config = dict(
    num_hidden_layers=8,
    hidden_size=640,
    num_attention_heads=10,
    num_key_value_heads=5,
    head_dim=64,
    intermediate_size=1728,
    vocab_size=26634,
    hidden_act='swiglu',
    norm='rmsnorm',
    norm_place='pre',
    norm_eps=1e-05,
    positions='rope',
    rope_theta=7850.0,
    rope_fraction=1.0,
    qk_norm=False,
    attn_scale=0.125,
    bias='none',
    tie_word_embeddings=True,
    parallel_block=False,
    init='uniform',
    init_std_qkv=0.0242,
    init_std_o=0.0,
    init_std_up=0.0242,
    init_std_down=0.0,
    optimizer='muon_variant',
    learning_rate=0.0071,
    lr_mult_o=2.0,
    lr_mult_down=2.0,
    beta1=0.93,
    lr_head=0.00537,
    warmup_steps=200,
    schedule='wsd',
    decay_fraction=0.503,
    decay_shape='linear',
    final_lr_fraction=0.0,
    batch_tokens=65536,
    max_seq_len=2048,
    doc_mask=True,
    train_tokens=654700000,
    max_steps=9990,
    dataset='wikipedia_en',
)
Each number is 128 + 24 x the weight over its row's rms, rounded and kept within 0 to 255. Layers, rows and columns count from 0. The size above them is the row's rms in percent of the matrix's.

# layer 4 MLP down (transposed), 1728x640, rms 0.081, rows 283-311, columns 240-319
size [102  98  97 126 104  93  95  99 112  97 102 103  94  94  91 104  99  99 103 101  98 102 101 106  93 102  98  95  97]
[[116 151 151 115 134 120 150 125 137 126 100 160 125  95 121 129 112 145  87 139 142 149 130 135 135 127 118 124 162 159 120 160 135 147 121 118 139 139  97 134 112 127 123 133 131 112  91  66 100 126  87 146 105 100 125 128  91 141 138 127 111  92 151 116 132 140 162 136  96 184 105 137 142  84 149 170 129 113 101 141]
 [112 164  93 182 135 112 131 132 157 129 113 146 101 151 106  79 127 111  81 130 138 111 120 109 137 114 102  98 118 123 149 180 164 185 133 102 141 149 132 127 118 141 120 113 153  90  94 102 114 116 184 137 130 119 102 139 136 109 128  89 183  93 142 139 147 132 108 145 102 108 112  67 133 127 127 174 166  97 122 135]
 [137 138 116 121 119 124 116 162 111 123 133 113 106 141 114 138  91 117 156 119 130 118 141  98 147 149 103 127 140 152 120 118 157 119 172  83 123 145 144 113 113 136 133 136 122 106 121 135 144 135 137 183 122 130 123 195 132  97 148 133  80  94 174 133  92 103 111 133 162 111 147  82 151 115 138 138 153 101 138 112]
 [138 113 135 146 149 149 150 131 105 136 126  78  89 124 110 132 140 109 128 158 114 118  85 122  96  91 110 150 165 125 142 144 105 129 160 108  73 164 151 107  91 141 141 138 154 144 125 120 119  90 107 139 136 115 114 121 154 104 102  97 144 123  78 130 131 145 117 111 159 108 131 167 102 129 156 114 173 127  93 146]
 [117 111 115 126 124 106 165 117 120  98 134 115 134 135 149 137  83 170 126 139  95 136 154 121 143 111 125 118 130 137 115 142 134 105 129 121 122 110 147 126 126 128 127 177 116 106 160 173 111 139 125 128 110 160 129 137 111 134 135 148 158 142 137 144 150 117  98 135 148 105 114 144 137 175 120 119 151 111 138 175]
 [110 106 164  82 103  90 114 133 167 131 110 136 118 123 134 124 146 112 150  99 111 163  64 132 163 152 158 146 141 159 119 141 159 136 116  85 110 158 153  86 185 142 127 108 128 116 104 130 117 133 130 114 126 116 148 141 142 158 144 135 147 131 154 108 174 173 130 103 151 146 125  91 154 195 134 101  62 135 112 117]
 [150 107 118 165  94 123 117 150 124 174 141 128 129 132 133 139 141  89 169 116 132 191 126 166 138 130 139 140 137 153 124 128 143 121 127  97 136  91 103  92 106 130 151 135 146 101 119 107 112 104 135 127 125 106 118 164 143 126  79 188  76 151 175 130 147 117 126 139 132 156 122 159  97 137 122  98 116 119 127 164]
 [ 99  84  66  88 133 125 108 149 135 129  79  88 127 125 121 148 120 128 106 171 143 133 143 134  99  86 146  82 110 107 146 102 129 103 116 127 122  97 154 130 127 135 111 157 144 158 168 153  90 150 111 105 150 105 120 116  92 103 140 121 134  84 102 112 133 127 112 130 159 127 146 116 156 151  98 129 107 164 119 137]
 [127 116  95 177 175 129 130 133 111 110 123 113 111 100 111 103 158 139 123 132 132 158 129 136 114 198 108 121 123 107 161 155 150 130 130 111 144 106 110 125 123 101 158 130 123 157 120 125 188 146 140 131 124 167 164 105 157 119 126 102 133 178  86 148 153  93 133 104 137 152 124 169 171 132 135 162 128 133 136 103]
 [134 147 145  88 111 131 124 150 101 128 147 145 153 101 133 126 120 160 115  93 123 114 147 107 148 112 143 172  98 129 103 101 165 177 111 149 159  55 157 120 136 128 130 116 132 127  81 113 149 140 148 157 101 131 137 118 152 167 128  89 152 128 111 126 140 153 124 122 122 157 125 105 157 136 102 113 129 166 120 107]
 [106 130  97 143  76 171 117 108 141 122 163 150 139 149 156 139 155 162 145 128 171 145 140 115 192 109 123 122 145 117 109 117 112 137 115 129 110 125 156 140 125 100 139 132 122 136 110 123 141 150 147 160 137  96 104 174 114  88 129 159 105 136 108 117 143 155 101 148 128 155 123 118 109  96  90 141 146 133 124  97]
 [113 191 102 124 117 100 149 107 100 138 184 143  89 105 142 153 153 126 104 153 148 112 123 107 103 122 136 111 143  91 161 133 136 111 103 115 165 121 128 114 128  87 178 151 161 156 157 157 113 112  96 157 146 142 133 108 155 136  81  96 112 106 149  84 117 139 111 126 121 136 124 129 132 137 122  86 125  68 139 102]
 [214 174 148 157 113 137 100 102 116 119 151 156 159 167 111  67 144 167 115 103 102 148 106 121 168 111 165 109 114 135 124 164 180 142  87 147 133  93  81 110 126 124 121 183 164 136 140 124 127 100 122 115 131 132  98 133 138  95 103 106 146  77 147 128 170 109 123 137 140 103 107 137  73 141 141  87 116 167 165  49]
 [150  88 140 181 131 135 137  84 121 162 132 105 109 142 103 100 134 102 142  79 155 126 140 136 133 176  73 105 115 134 155 108 136 134  91 132 135 167 111 110 121 147 134 152 110 118 135 114 132 125 142 107 112 112 107 137 130 120 147  93 110 102 125 107 122 138 113 118 106 120 123 125 169 114 127 115 129 149 148 154]
 [ 79 125 120 124 101 155 141 108 134 156 123 158 151  90 160 140  98  86 116  80 105 104 112 153 148 158 162  71 124 146  96  99 128 115 108 109 125 136 114 120 132 147 119 167 106 135 130 137 134 134 111 140 136 146 126 139 144 112  90 157 154 114 106 100 112 123 104 125 109 182 120 100 134 167 162 121 139 103  96 151]
 [136 105 119 111 144  89 112 174 166 147 117 145 152 137  97 127 145 128 146 148 104 111  82 128 119 111  72 112 135 140 164 145  95 125 163 148 154 151 175 161 157 153 158 151 156 132 134 138 144 116  98 141 104 112  86 117  86  86 134 103 113 159 140 135  98 129 119 127 112 142 141 134 137 113 134 115 148 130 108 101]
 [109 137  78 131 124 138 139  83 133 163 127 136 136 120 178 100 176 100 131 114 114 117 121 128 175 128 134 103 112  94 131 153 147 117 128 134 126 139 139  84 171 146 104 131 103 137 161 177  87 134 132 117 124 159 132 107 103 100 107 179 118 140 102 121 112 174 124 115 128 163  97 141 142 112 151 113 144 135 171  76]
 [170  93 107 145 107 142 122 125 141 148 131 119 136 155 122 143 123  98 123 162 131 128  88 119  99 131 113 117 114 115 118 156 170 149 126 120  92 130 104 170 134 157 135 119 144 169 173 161 133 128 145  84 170 157 121 123 111 121 138 116 146 184 128 137 112 114  95 150 110  91 134 132 131 114 115  68 187 121 151 104]
 [127 112 142 190 130 148 181 134 176 118 183 113 178 132 147 112 120  90 151 116 126 122 112  89  96 135 114 114 174 126 120 124 128 138 123 157 149 145 155 114 138 128 161 127 148  97 154 151 126  82 157 133 173 127 106 110 136  97 100 127 114 129  87 117 156 144 129 117  98 133 103 110 131  92 118  84 139 163 145 132]
 [114 124 171 106 119 114 122 123 129 146  79 199 151 175 112  96 123 138 102 126 144 158 110 102 110 129 160 104 154 132  98 114 132 125 119 120 138 130 162 130 115 109  80 127 131 148 147 137 148 113 169 118 116 122  88 138 170 135 131 152 122 143  94 187 128 137 170 110 139 108 150 105 148 102 122  84 133 131 114 109]
 [125  88 111 136  84 177 121  78 124 133  96  95 143 139 149 126 144 134  71 100 176 139 129 143 134 133 122 116  89 121 105 114 171 101 146  93 149 124 155 125 135 128 115  99  99 111 166 162 138 134 108 134 127 133 128 122 114 125 117  96 151  97 123 132 146 118  89 104 127 127 135 116 120 157 118 112 130 159  90 125]
 [115 156 112 151 157 124 110 119  71 141 133 117 114 108 159 124  77 128 139 147 122 108  76 137 133 107 133 153 117 129 121 163 111  79 159 106 151 112 157 137 141 175 104 107 139 106 112 139  88 127 147 132 126  94 119 152 144 126 110  96 141 179 114 134 150 162 189 131  89 125 153 119 119 110 123 131 135 133  84 118]
 [159 108 126 117 151 159 118 124 163 138 141 146 124 127  83 132 157 116 101 131 125 111 134 115 135 151 146 120 111 128  91 131 178 159 152 122 126 179 112 159  88 159 158 138 133 102 103 111 117 142 118 148 159  89  99 134 131  86 123 144 118 114 110  75 171 148 143 128 123 120 138 166 127 128 132 123 115 130 118 160]
 [113 142 128 132 158 102 146 117  80 125  93 166 148 129 110 137 125 138 118 159 121 182  97 186  88 135 137  89 113 146 158 127 141 138 159 129 160 125 102 100 113 176 100  82 117 116 135 114 123 127  87 167 105 144 118 131  87 117  99 133 116 139 134 119 159 101 142 116 126 117 112 143 135 121 107 173 150 130 139 110]
 [164 113 121 137 180 101 142 151 108 117 147 111  96 111 110 155 135 123  91 122 106 149  97 123 124 131 157 115 155 105 145 164 123  93 149 131 134  99 107  76 163 121 122 157 137  90 224 145 119 125 120 117 103 100 126 114 125 153 129 131 107 122 130  95 104 145 141 104 117 113 121 155 103 140 153 111 110 104  96 136]
 [130 110  98 144  90 163 109 134 148 117 121 105 130 104 141 128 157 156 166 118 127 160 121 144 154 114 175  92 134 143 116 122 138 122 120 159  87 128 137 156 160 177 116 138 138 100 115 125 141 110 176 104  79 143 115 153 104 166 120 136 151 181 127 105 132 117 178 112 164 131 123 157 151 182 114 120  84 164 128 100]
 [ 98 188 129 107 133 112 139 118 140 136 110 125 150 123 131 110 129 135 164 119 170 161 144 125 164 140 141 137 151 140  69 141  85 140 109 129 104 117 154  78 149 125 138 104 110 138 121 136 110  96 131  73 135 116 123 131 160 167 157 139 141 159 121 146 105  89 154  65 111 132 144 133 120  99 120 142  85 149 119 131]
 [124 155 121 126  99 138 160 113  98  95 122 161 167 115 137 175 137 136 126 123 122  90 138 169 113 139 111 165 100 146 126 134 121 120 132 129 147 155 125 134 143 111  95 134 117 198  97 147 166 124 167 131 102 142 146 152 106 108 133 123 111 157 102 129 150 129 163 138 150  73 135 109 124 130 140 166 139 116 179 140]
 [127 122  88 105  55 105 110 147 153 148 110 162 137 180 143 114 134 128 101 157 122 138  99 159 137  95 130 120 136 118 120 145 120 170 109 125 155 121  78 116 134 105 111 137 168 164 144 161 120 108  69  94 134 100 104 130  96 109 141 130 128 131 112 143 153 135 157 108 154 134 207 134  75 116 124  92 144  91  99  98]]
# layer 4 MLP gate, 1728x640, rms 0.0672, rows 284-311, columns 240-319
size [ 94  97 124 102  96  97 101 113  97 101 104  95  94  88 104  95  96 107 101  99 103  94 108  92 103 101  94  95]
[[110 173 120 126 133  50 141 112 122 185 164 138 147 123 102 130 109 130 120 120 142 135 149 103 147 116 131 167 159 110 130 131 117 148 127 127 151  76 119 117  92  77 159 143  89 114 158 122 143 144 135 114 129 133 132 125 150 109 166 149 101  99 106 156 133 124  77 108 107 111 127 161 100 116 117 111 147  92  95  97]
 [ 94 138 123 124 102 130 122 122  87 122 129 156 120  96 133 123 136 143 137 167  98 140 137 142 157 170 145 115 123 147 115 115 167 124 100  89 146 156 125 131 118 140 134 124 148 102 132 154 126  89 152 154 124  96 117 126 140 119 117 136 132 111 131 145 108 123 112 151 131 116 127 135 135 145 140 114 163 162 143 113]
 [132 130 116 122 130 129 154 140 120 164 122  50 145  88 117 144 120 101 128 145 115 127 147 145  96  97 113 128 153 126 140  80 138 124 121 139 140 161 141  98 114 129 122 105 156 130 116 118 118 139 109  85 146 122 117 104  88  94 134  89 127 129 170 116 149  90 117 113 135  88 142 115 145 154 121  70  88  96 141 219]
 [117 137 116 133  82 120 127 113 149 104 122 142 104 114 147 120 143 164 110  95 109  98  88 165 117 105 147 117 142 153 146 122 140 150 175  82 146 130 102 146 104  79 146 117 149 109 103 124  84 127 136 104  78 125 126 115 121  81 127 160 125 173 157 173 131 140 106 128 118 140 124 150 122 118 171 146 140 117 123 143]
 [108 143 135 152 160 111 173 124  86 129  91 125 155 143 122 105 102 138 121 145  89 118 153 163 159 130 141 153 118  86 131  84 174  81 100 127  68 100 122 127 143 127 143 143 105  97 122 155 129 167 154 142 112 161  80 118 100  84 147 128 148  86 116 166 173 118 143 124 121 111 152 151 166  86 141 155 100 143 115 127]
 [172 125 168 113 137 141 150 108 159 119 152 133 105 118 114 159 129 125 123 115 146 105 120 108  90 161  96  85 112  90 125 161  95 179 142 146 118 115 115  76 123 132 147 137 129 128 169 149 154 125 127 118 163 144  78  79 140 127 139 137 153 166 133 152  97 145 125 100 143  73 109 141 127 138 135 120 122  90 139 135]
 [182 122 139 139 114 108 134 103 115 150 135 131 159 147 153 123  99 124  87 116  80 100 168 120 146 116 105 111 150  96 115 149 111 129 168 109  62 134 148  91 130 111 127 118 122 179 111 134 124 124 139 125 119 108 136  88 147 116 165 133 159  87 126  85  97 152  95 153 156 131 100 129 112 126 109 121 130  93 177 131]
 [119 138 133 139 123 118 119  88 136 149 148 145 175 143 118 159 122  74 111 120 113  83 151  97 154 108  98 148 136 144 149 143  63 120 127 123 126 121 135 114  96 137 149  99 164 116 125 154  54 127 139 127 139 117 157 120 103 133 129 163 142 145 182 137 102 135 133 115 121 132  82 155 138  81 131 138 152  98  98 125]
 [107 122 132 152  81 158 105 163 151 139 124 111 161 127 119 155 131 152 131 130 107 135 125 138 105 111 140 124 106 138 141 122 140  96 129 128 121 114 105  99 155 116 101 144 115 127 133 143 121 116 101  98 117 107 137 122 178 117  90 117 152 137 149 111 121 130 104 139 107 166 156 130 114 131 131 108 137 130 120 120]
 [128 161 144 139 115 112 138 137 163  73 155  96 143 151 106  97 103 153 137  84 128 121 127 124 129 159 128  98 125 130 116 110 126 106 133 123 113 144 142 124 116 171 125 155  93 123 168  96 142 147 141 149 113 134 168 147 146 133 145 144 177 126 147 134 181  88 133 136 113 159 125 127 129  66 136 157 134 148 156 106]
 [184 132  96 117 142 105 140 123 131 138 115 119 157 148 176 126 156 106 142 141 159 141 158 112 164 106 132 125  98 108 114 119 167 145  63 132 151 132 125 105  88 147 147 136 104  78 133 148 108 127 128 114 159 110  90 152 121 124 142 120 140 160 101 126 121 108 136 142  84 160  86 121 153 136 168  97 121 110 127 141]
 [ 94 129 149 169 134 154 142  92 101 138 126 151 136 160 107 107 106  99 114 210 156 121 131 147 149 130 131  83 128 141 156 179 129 150 137 162 158 124 105 130 120 155 109 136 150 107 146  91  85 124 127 110 128 111 108 164 131 127 122 139 122 131 143 150 142 119 136 159 113 126 145 115  66 147 147 122 137 138 149 142]
 [ 84 170 120 102 133 138 125 143 108 118  77 134 133 126 126 115  85 125 141 163  97 158 112 102 141 146 167 103 129 140 102 175  79 126 123 102 117  98 175 132 138 152 129 150 110 147 117 138 149 148 100 149 166 133 146 144 106 156 143 140  86 140 129 139 132  93 138 114 100 132  98 166 131 108 109 136 133 140 117 144]
 [158 101 135  97 165 153 145 150 154 185 172 127 161 137  99 129 184 128 141  87  95 124 114 100  80 187 123 145 102 139 146 143 118 114 132 118  93 101 126 117 160 116 155 168 100 146 142 142 113 128 140 113 148 131 136 163 126 152  94 107 149 151  97 117 155 137 122 100 113 113  90 121 125 137 133 123 104 152 126 146]
 [ 69  94 127 139 147 141  89 133 130  95  99 123 157 118 154 175 136 111  99 139 149 121 105 132 126 177 139 130 136 121 142 129 111 144 136 105 130 128 135 171 151 147 143 125 134 106 165 120 128 150 107  99 169 109 132 134 131 126 173  86 139 162 124 148 154 124 125 117 108 131  99  73 106 113 126 126 100 115 117  76]
 [109 140 121 155 140  99 122 115 113 118 129 181 130 147 146 123 129 103 164 131 147 110 117 100 154 106 145 112 113 111 112 127 101 108 116 102 151 121 147 117 128 130 117 113 133 114  84  65 122 148 114 126 138  90  73 163 137  99 122 139 135 141 141 133 113 137 123 125 149 158 139  90 120  76 120 114 138 110 141 125]
 [122 168  90 133  93 133 109 147 136 140 164  73 110 121 155 158 170 129  91 103 113 122 135 108 156 119 156 157  64 151 109 144 141 136 136 156 127 119 119 168 112 122 146 130 143 161  88  91 165 134 167 133 114 120 113 116 174 136 133 167 143 141 118 128 137 135 111 117 136 134 134 132 103 136 120 105 120 126 171 127]
 [127 141 118 137  75 157 164 156 128 156 166 119 115 159 186 141 156 106 123 131 110 137  77 135 113  98 142 118 192  84 155 149  90 107 154 144 147 143 155 101 156 140 111 151 140 105 167 116 118  83 156 143 154 140 146 114 143 104 123 121 110 132 110 143 149 127 169  88 110 107 132 180 121 129 144 116 135 145 108 119]
 [126 171 106 115 137 106 126 131 131 118 123  98 183 130 109 125 111 111 152 108 107 141 140 116  99 164 134 152 130 118 125 150 152 119 129 115 125 168 106 105  84 156  90 161 129 153 125 166 104 143  97  99 132 149 142 113 116  98 135 126 131 106 148 113 137 105  95  80 126 154 141 135 135 118 166 144 141 100 101 145]
 [144 133  80 161 139 100 113 110 145 149 151 120 118 126 138 115 112 164 136 109  91 127 103 154 102 147  84 151 160 128 119 110 152 145 149 115 114 101 134 109  92 128 138 159 115 122  98 121 123 140 110 112 124 138  93 128  74 156 127 177 126 112 128 157 135 141 101 121 130 128  83 151 140 108 113 160 108 149 161 112]
 [134 135 150 100 100 137 141 152 113 128 137 114 103 120 142 143 160  96 135 177 107 139  85 113 145 125 166 122 163 160  65 113 129 105 136 105 114  99 120 134 129 145 146 110  95 103 177 134 133 117  81 151 144 131 128 171 105 105  95 122 146 132 168 125 119 157  98 141  98  98 144 158 127 157  77 103 127 130 110 158]
 [113 166 129 115 165 113 139 142 111 122  96 137 129 127 159  79 145 144 122 151 128 107  65 134 162 104 159  84 162 131 130 105 142 108 135 183 125 153  90 159 119 120 142 151 113 120 131 133 141 111 124 161 167 126 146 110 109 149 119 165  90 100 126  75 123 150 109 102 117 112 184 157 153  73 165 154 118  88 165 144]
 [158 120 106 106 111 156 140 150 162 147 115 126 129 142 144 158 100 128 121 120  96 158 117 118 140 131 130 115 127 114 137  98 110 106 151 122 120 124 114 134 156 107 140 172 155 172 169 112 138 116 136 107 144 135 157 116 160 110 113 157 116 151 113  60 142 113  90 104 141 126 153 128 109 134 142 131 108 115 138 167]
 [126 166  73 112  89 116 142 157 169 121 145 109 113 115 141  95 127  96 127 122 115 165 153 126 155 142 128  84 154 143 149 173 156 153 109 143 108 151 117 136 153 157 123 118 126 117  89 138  95 136 112 104 113 119 155  91 111  60 131 124 163 137 133 126 104 137  78 112 120 149 146 109  84 129 154 135 127 124 119 102]
 [134 129 111 108 183 112 156 120 130  60 121  82 112 119 123 116  97  80 117 149 115 145 122 162 106  98 125 103 163 114 135 113 149 133 114 114 103  68 119 152 153 136 117 132 134 111 123 138 149 106 137  80 172  99 125  92 168 119 114 160 101 130 102 126  50 131  72 155 126 118 148 130 146 137 163 119 104 153 129 104]
 [147 129 143 139 102 112  89 138 126 119 157 144 116 122 121 109 168 102 112 126 145 124 163 147 122 118 170 155 170 103 145 166 163 157 137 142  98 132 136 124 123 107 132 130 141 126 132 164 135 158 127 150 153 139 112 124 156 142 107 134 141 152 150 124 148 111 104 162 125 199 135 132 125 105 115 155 112 128 129 148]
 [164 129 102 114 112 154 179 119 120 163 106 159 135 166 126 122 187 121 114 125 114 123 158 167  97 155 159 155 134 137 119 122 111 160 118  83 143 109 137 171 154 119 118 121 127 104 140 125 139  92 123 114  89 119 149 139 147 124 181 124 135 166  98 122 140  73 120 177 150 117  99 153 144  85 113 144 143 120 111 139]
 [ 82 119  98 113 120 132 125 103 110 106 109 101 144 108 123  72 109 123  97 136 143 100 130 123 111 152 117 109 126 128 119 133 131  78 138 125 137 127 127 109 123 135 115 117 179 127 170  70 135 169 109  82 109 146 142 165 139 156 145 150 151 166  99 152 153 146 106 121 106 103 114 151 119 141 139 152 162 115 139 124]]
# layer 4 MLP up, 1728x640, rms 0.0697, rows 284-311, columns 240-319
size [ 95  97 110 106  98  99 104 116  93  99 102  94  93  87 111  95  94 108 103 101 106  90 105  96  99 100  93  93]
[[133 120 133  91  99 167  88  94 113 135 128 163 144 168 185 140 114 155 175 100 139 148 162 129  88 127  94 105 127 125 133  76 133 153 164 108 112 172 126 129 118 149 104 135 133 132 167  86 109 122 102 139 172 101 161 141 123 121  89 116 165 124 120 117  85 111 121 150 121  91 131 127 144 144 109 117 124 100 137 151]
 [153 105 108 139 111 130 192 113 112 124 141  96 124 157 148 102 152 132 159 118 137 122 124 154 145 153 148 135 100  91 155  98  94  81 123 134 132 122 137 117 129 147 139 126 127 170 118 148 110 106 160 105 168 165 142 191 148 117 172 119 125 118 181 133 134  78 133 146 109 141 136 128  81 130 108 114 135  93 135 122]
 [138 122 132 137  83 106 151 114 151 138 126 131 142 109 149 134 107 145 125  77 148 141 190 103 174 115 121  75  76 140 103 128 147 133 106 167 130  92 101 158 144 172 132 110 138  97 141 128 135 131 140 116  94 119 122 137 138 136 137 143 143  89 154 111 120  95 110  91 134 191 100  96 128 178 125 107 121 136 166 122]
 [130 126 102 146 114  79 131 138 151 163 162 125 120 107  88 101 118 115 121 113 121  96 139  85 127 121 126 137 124 136 133 116 175 156 106 128 124 122 130 133 102 112  96 148 117  93 124 102  99 172 146 169 141 158 154 109 108 106 147 132 125 123 135 115 118 111 126 104 156  77 127 105 141 166 102  93  86 118 156 132]
 [138 118 130 144 122 116 126 140 146 138 123 142 153 103 120 119 151 136 132 124 148 117  77 123 114  95 144 146 154 214 158 133 122 148 167  68 137 122 154 116 130 137  98 117 180 123 126 139  94  77 109 106 141 122 129 142 166 158 163 165 142 187 162 115 132 163 123 150 108 149 109 145  85 151 117 120 134 151 115 124]
 [ 74 112 149 106 126 142  98 143  92 134 170 111 129 159 146 150 111 133 149 187 142 138 145 135 151 149 148 111 183 114  88 155 133 113 125 108  77 132 133 120 110 153 112 156 106 153 143 149  99 143 143 155 186 127 151 173 125 108 119  98  83 152 119 133 135  87 152 118  95 135 137 106 147 128 137  90  96 104 157 147]
 [136 110 137 101 149 144 130 166 152 127 136 150  78 125 101 109 137 116 111 139 145  84 141 157 141 141 114 159 120 125 127 150 147  91 111 150 142 107 155 159 162 144 136 140 140 138 134 147 111 105 123 149 128 143 132 108 116  91 106  91  81 145 124 110 149  69 148 123 128 145 148 130 109 138 170 100 125 123 126  87]
 [150 142 102 127 142 123 103 159 152 141 155 117 124 108 144 104 112 147 110 174 140 145 143 138 108 172 123 130 120  96 103  94 158 154 142 104 151 160 109  97 127 109 131 139 107 167 114 125 166 128 176 135 154 156 139 165 138 153 130  87  99 148  91 124 135 122  97 157 164  96 141  95 157 141 160 137 105 178 154 142]
 [119 141 109 135 128 134  96 111 123 114 144 117  99 164 131 175  99 138 148 116 119 138 133 102 118 127 161 121 114 132 172  83 103 124 137  85 145 144 126 111  93 130 126 179 193 113 125 137 147 156  95 161  98 110 153 107 121 162 152 118 140 152 123 105 120 121 153 127 136 100 127 179 104 137 152 166 134 125 114 133]
 [ 97  97  73 142 172 136 103 127 169 157 104 119  99 158 155 104 131 114 111 147 151 148 104 133 130 103 150 133 111 145 144 148 136 126 128 132 122 108 115 171  72 104 127 129 133 106 133  88 164 129 104 106 148 112 146  57 120 125 124 153  88 131 137 138 120 133 129 101 155 153 164 128 136  78 122 125 158 126 124 131]
 [107 122  92 156 164 167 100  97 118 128 117 109 106 127 159 115 136 156 129 140 149  83  87  96 120 134 127 121 116  81 140 151 104 133  99 138 169 136 108 103 127 121 127 151 115  99 114 136 124 104 132 127  92 145 132 111 118 144 109 101 130 108 134 162  99 115 116 106 104 114 115 140 115 183 102 109 115  95 124 130]
 [143 136  74 112 102 127  96 154  92 117 151  80 128 150 124 123 122 108 131 107 121  98 142 111 141  89 136 149 142 124 131 159  92 105  82  97 139 154 171 154 153 137 109 139 146 134 143 155 168 113  99 153 127 160 123 135  81 103 147 123 150 129  84 104 117  81 126 126 117  88 133 100 139 108  81 117 139 125 159 112]
 [ 86 131 120 136 122 118 185 125 172  95 137 133 128  94 127 108 142 100 112 134 162 151  92 129 136 119 143 163 137 150  97 176 144 143 111 125  99 122 131 159 162 108 157  97 125 126 172  99 126 124 165 130 129 133 101 140  59 153 121 111 138 118 142 128 139 145 100 152 121 123  91 142  83 138 174 141 105 122 140 100]
 [110 143 113 171 128 123 139 171 163  88 161 111 139 119 107 140 151 134 101 112 148 133  95 121 119 116 114 158 110  80 154 162 146 109 156  98 134 150 155 117  88 124 168 139 115 140 148 129  97 153 123  87 114 100  85 110 112 160 118  78 132 145 128 144 107 133 133  95 106 140  95 150 144 122 101 115 128 158 120 143]
 [134 125 149 148 154 155 118 154 118 100 135 131 148 152 144 144 132 166 113 142  95 126 125 102 119 140 130  94 116 157 140  94 117 129 111 116 157 155 120 141 186 139 137 111 146 142 125 150 126 127 107  45 130 145 109 116  99  83 158  73 116 134 155 161 136  85 133 160 133 127 124  85 139 114 135 113 146 156 140 144]
 [154 163 124 138 155 105 123 112 112 108 136 117  98 129 126 142 105 168 105 110 109 143 123 119 147 161 174 145 129 125 123 128 158 120 126 178 134 108 129 140 113 148  97 162  97 137 135 138  96 125  98  76 133 147 181  80 106 130 116 121  64 138 162  97  82  95 183 156 127 170 124 124 146 116 118 149 142 124 158 118]
 [100 114 177 134 166 154  97  97 102 111 106 130 148 135 123  79 163 150 152  96 113 104 139  92 136 147 139 150 147 107 119 153 118 132 114 143 127 157 125 110 115 168 105 131  81 123 154 167  90 102 101 136 106 147  77 132  98 180 156 120 150 137 136 133 140  83 126 193 141 117 144 166 149 108 156 122 161 165 122  93]
 [151 104 143 113 108 148 126 116 142 103 106 138 137 119 185 138 119 159 176  73 102 104  90 165 106  87 168 102 149 107 135 143 132 118 128 111 133 102 111 108 147 109 125 143 140 151 168 134 142 103 124 136 143  85 105 136 105 112 146 129  98 114 161 125 164 166 142 162  86 131 143 123  80 144  79 116 138 138 129 123]
 [ 94 154 168 135 133 127 100 171 133 121 120 128 154 112 144 130 155 148 166  92 128 117 131 117 136 137 135  96 154 143  76 147 170 138  97 165 126 129 112 117 109  87 120 164 176 123 122 116 128 121 169 122 103 152 130 108 144 172 148 143 111 117  50 181 110 150 162 137 118 101 130 147 121 144 161 116 125 108 113 110]
 [131 113 134 120 154 112 114 130 116 163 135 115 123  87 117 139  61 125 167  84 135 123 127 170 123 158  94 104 165 130 111 131 116 146 174 127 142 140 148  99 130 107 133 175  94 126  98 145 104 115 165 144 159 126 136 157 122 139  91 164 105 129 155 150 111 141 115 117 114 127 135 122  90  96 142 116 134  88 146 149]
 [110 132 137  94 107 153 135 139 143 139 117 172 107 106 187 148 152  99  85 181  83 118 112 128 138 130 128 121 147  78 106 123 115 106  66 119 129 122 144 150 123 168 163  90 103 143 149 101 124  92 113 125 145 177 124 117 123 121 108 115 107 139 184 150 131 175 149 127 157 118 137 132 103  94 115 144 155 140 132 141]
 [161 132 112 121 176 126 117 135 157 123  95 153 133 127 112 156 114 128 129  94 105 134 142 142 161 109 129  75 176 101 149 100 119 128  97 115  92 122 122 134  80 125 111 138 166 114 122  88 124 112 116 141 160 137 134 161 143  87  89 106 118 143  86 115 123  89 115 186  90 104 101 133 150  96  92 152 112 134 121  99]
 [155 131 110 146 165 168 143 137  81 134 146 105 135 145 117 137  91 123 181 152 105 139 119 125 117 163 159 122 134 161  81 167 138 161 135 144 135  71  93 141 130 136 129 122 122  92 113 142 139  87 161 117 119 122 152  85 110 101 139 126 142  40 163 141 129  90 100  75 145 139 137 116 141 178 128 130 123 130 149  99]
 [160 128 120 136 103 129 129 113 143 123  90 156 127 115 150 144 145 149 109 140 146  97 125 126 148 125 110 135 107 176 131 126  97 116 146 164 131 144 128 112  80 123 110  94 146 120 129 114 152 140 158 147 137 112 111 148 142 136 141 111  72 127 144 180 147 127 148 161 145 143 109 116 134 142 135 148 139 115 116 127]
 [132 164  76 103  63 134 114 142 105 116 112 137 132 132 100 151 141 158 104 132 107 122 112 138 174  98 136 112 175 121 131 120 149 107 112 153 126 123 134 104 122 165 136 122 140 105 140 175 151 157 140 143 123 166 117 148 138 137 113  98 105 105 148  58 110  90 137 118 133 119 142 106 109 140  73 130 110 116 165 144]
 [114 154 137 147 142 107 126 136 137 168 178 117  76 103 140 145  83 134 149 111 165  95 104 117 105 152  96 116 108 125 124 152 155 137 142 150 140 143 134 157 141 130 119 193 129 126 105 109 129 104 160 130 154 134 150 102 180 164 121 128 158 122 114 147 170 133 186 129 120 146 121 128 144 118 133 111 123  89 146 156]
 [114 122 113 125 125 138 129 148 118 162 119 115 175 156 131  91  99 115 109  92 125 141 170 163 121 117  98 174 134 132 154 168 120 141 107 161 107 108 181 144 125 128 137 113 158 112 138 156 122 122 101 126  99 108 146 178 138 124 141 107 116 120 138 146 135  86 167 121 155 137 143 134 182 118 113  92 142 156  73  98]
 [124 124 165 130 132 133 104 125 126 102 167 150 139 147 108 102 131 106 140 130 142  92 137 116 100 135 133 103 133 114 146 139 118  81 109 138 123 142  81 176 137 138 141 119 132 151 132 146 107 156 167 120 129 142 124 132 133  77 147 103 118 163 159 115 129 124 127  84 177 125 170 120 164 146 145 156 177 151 176 165]]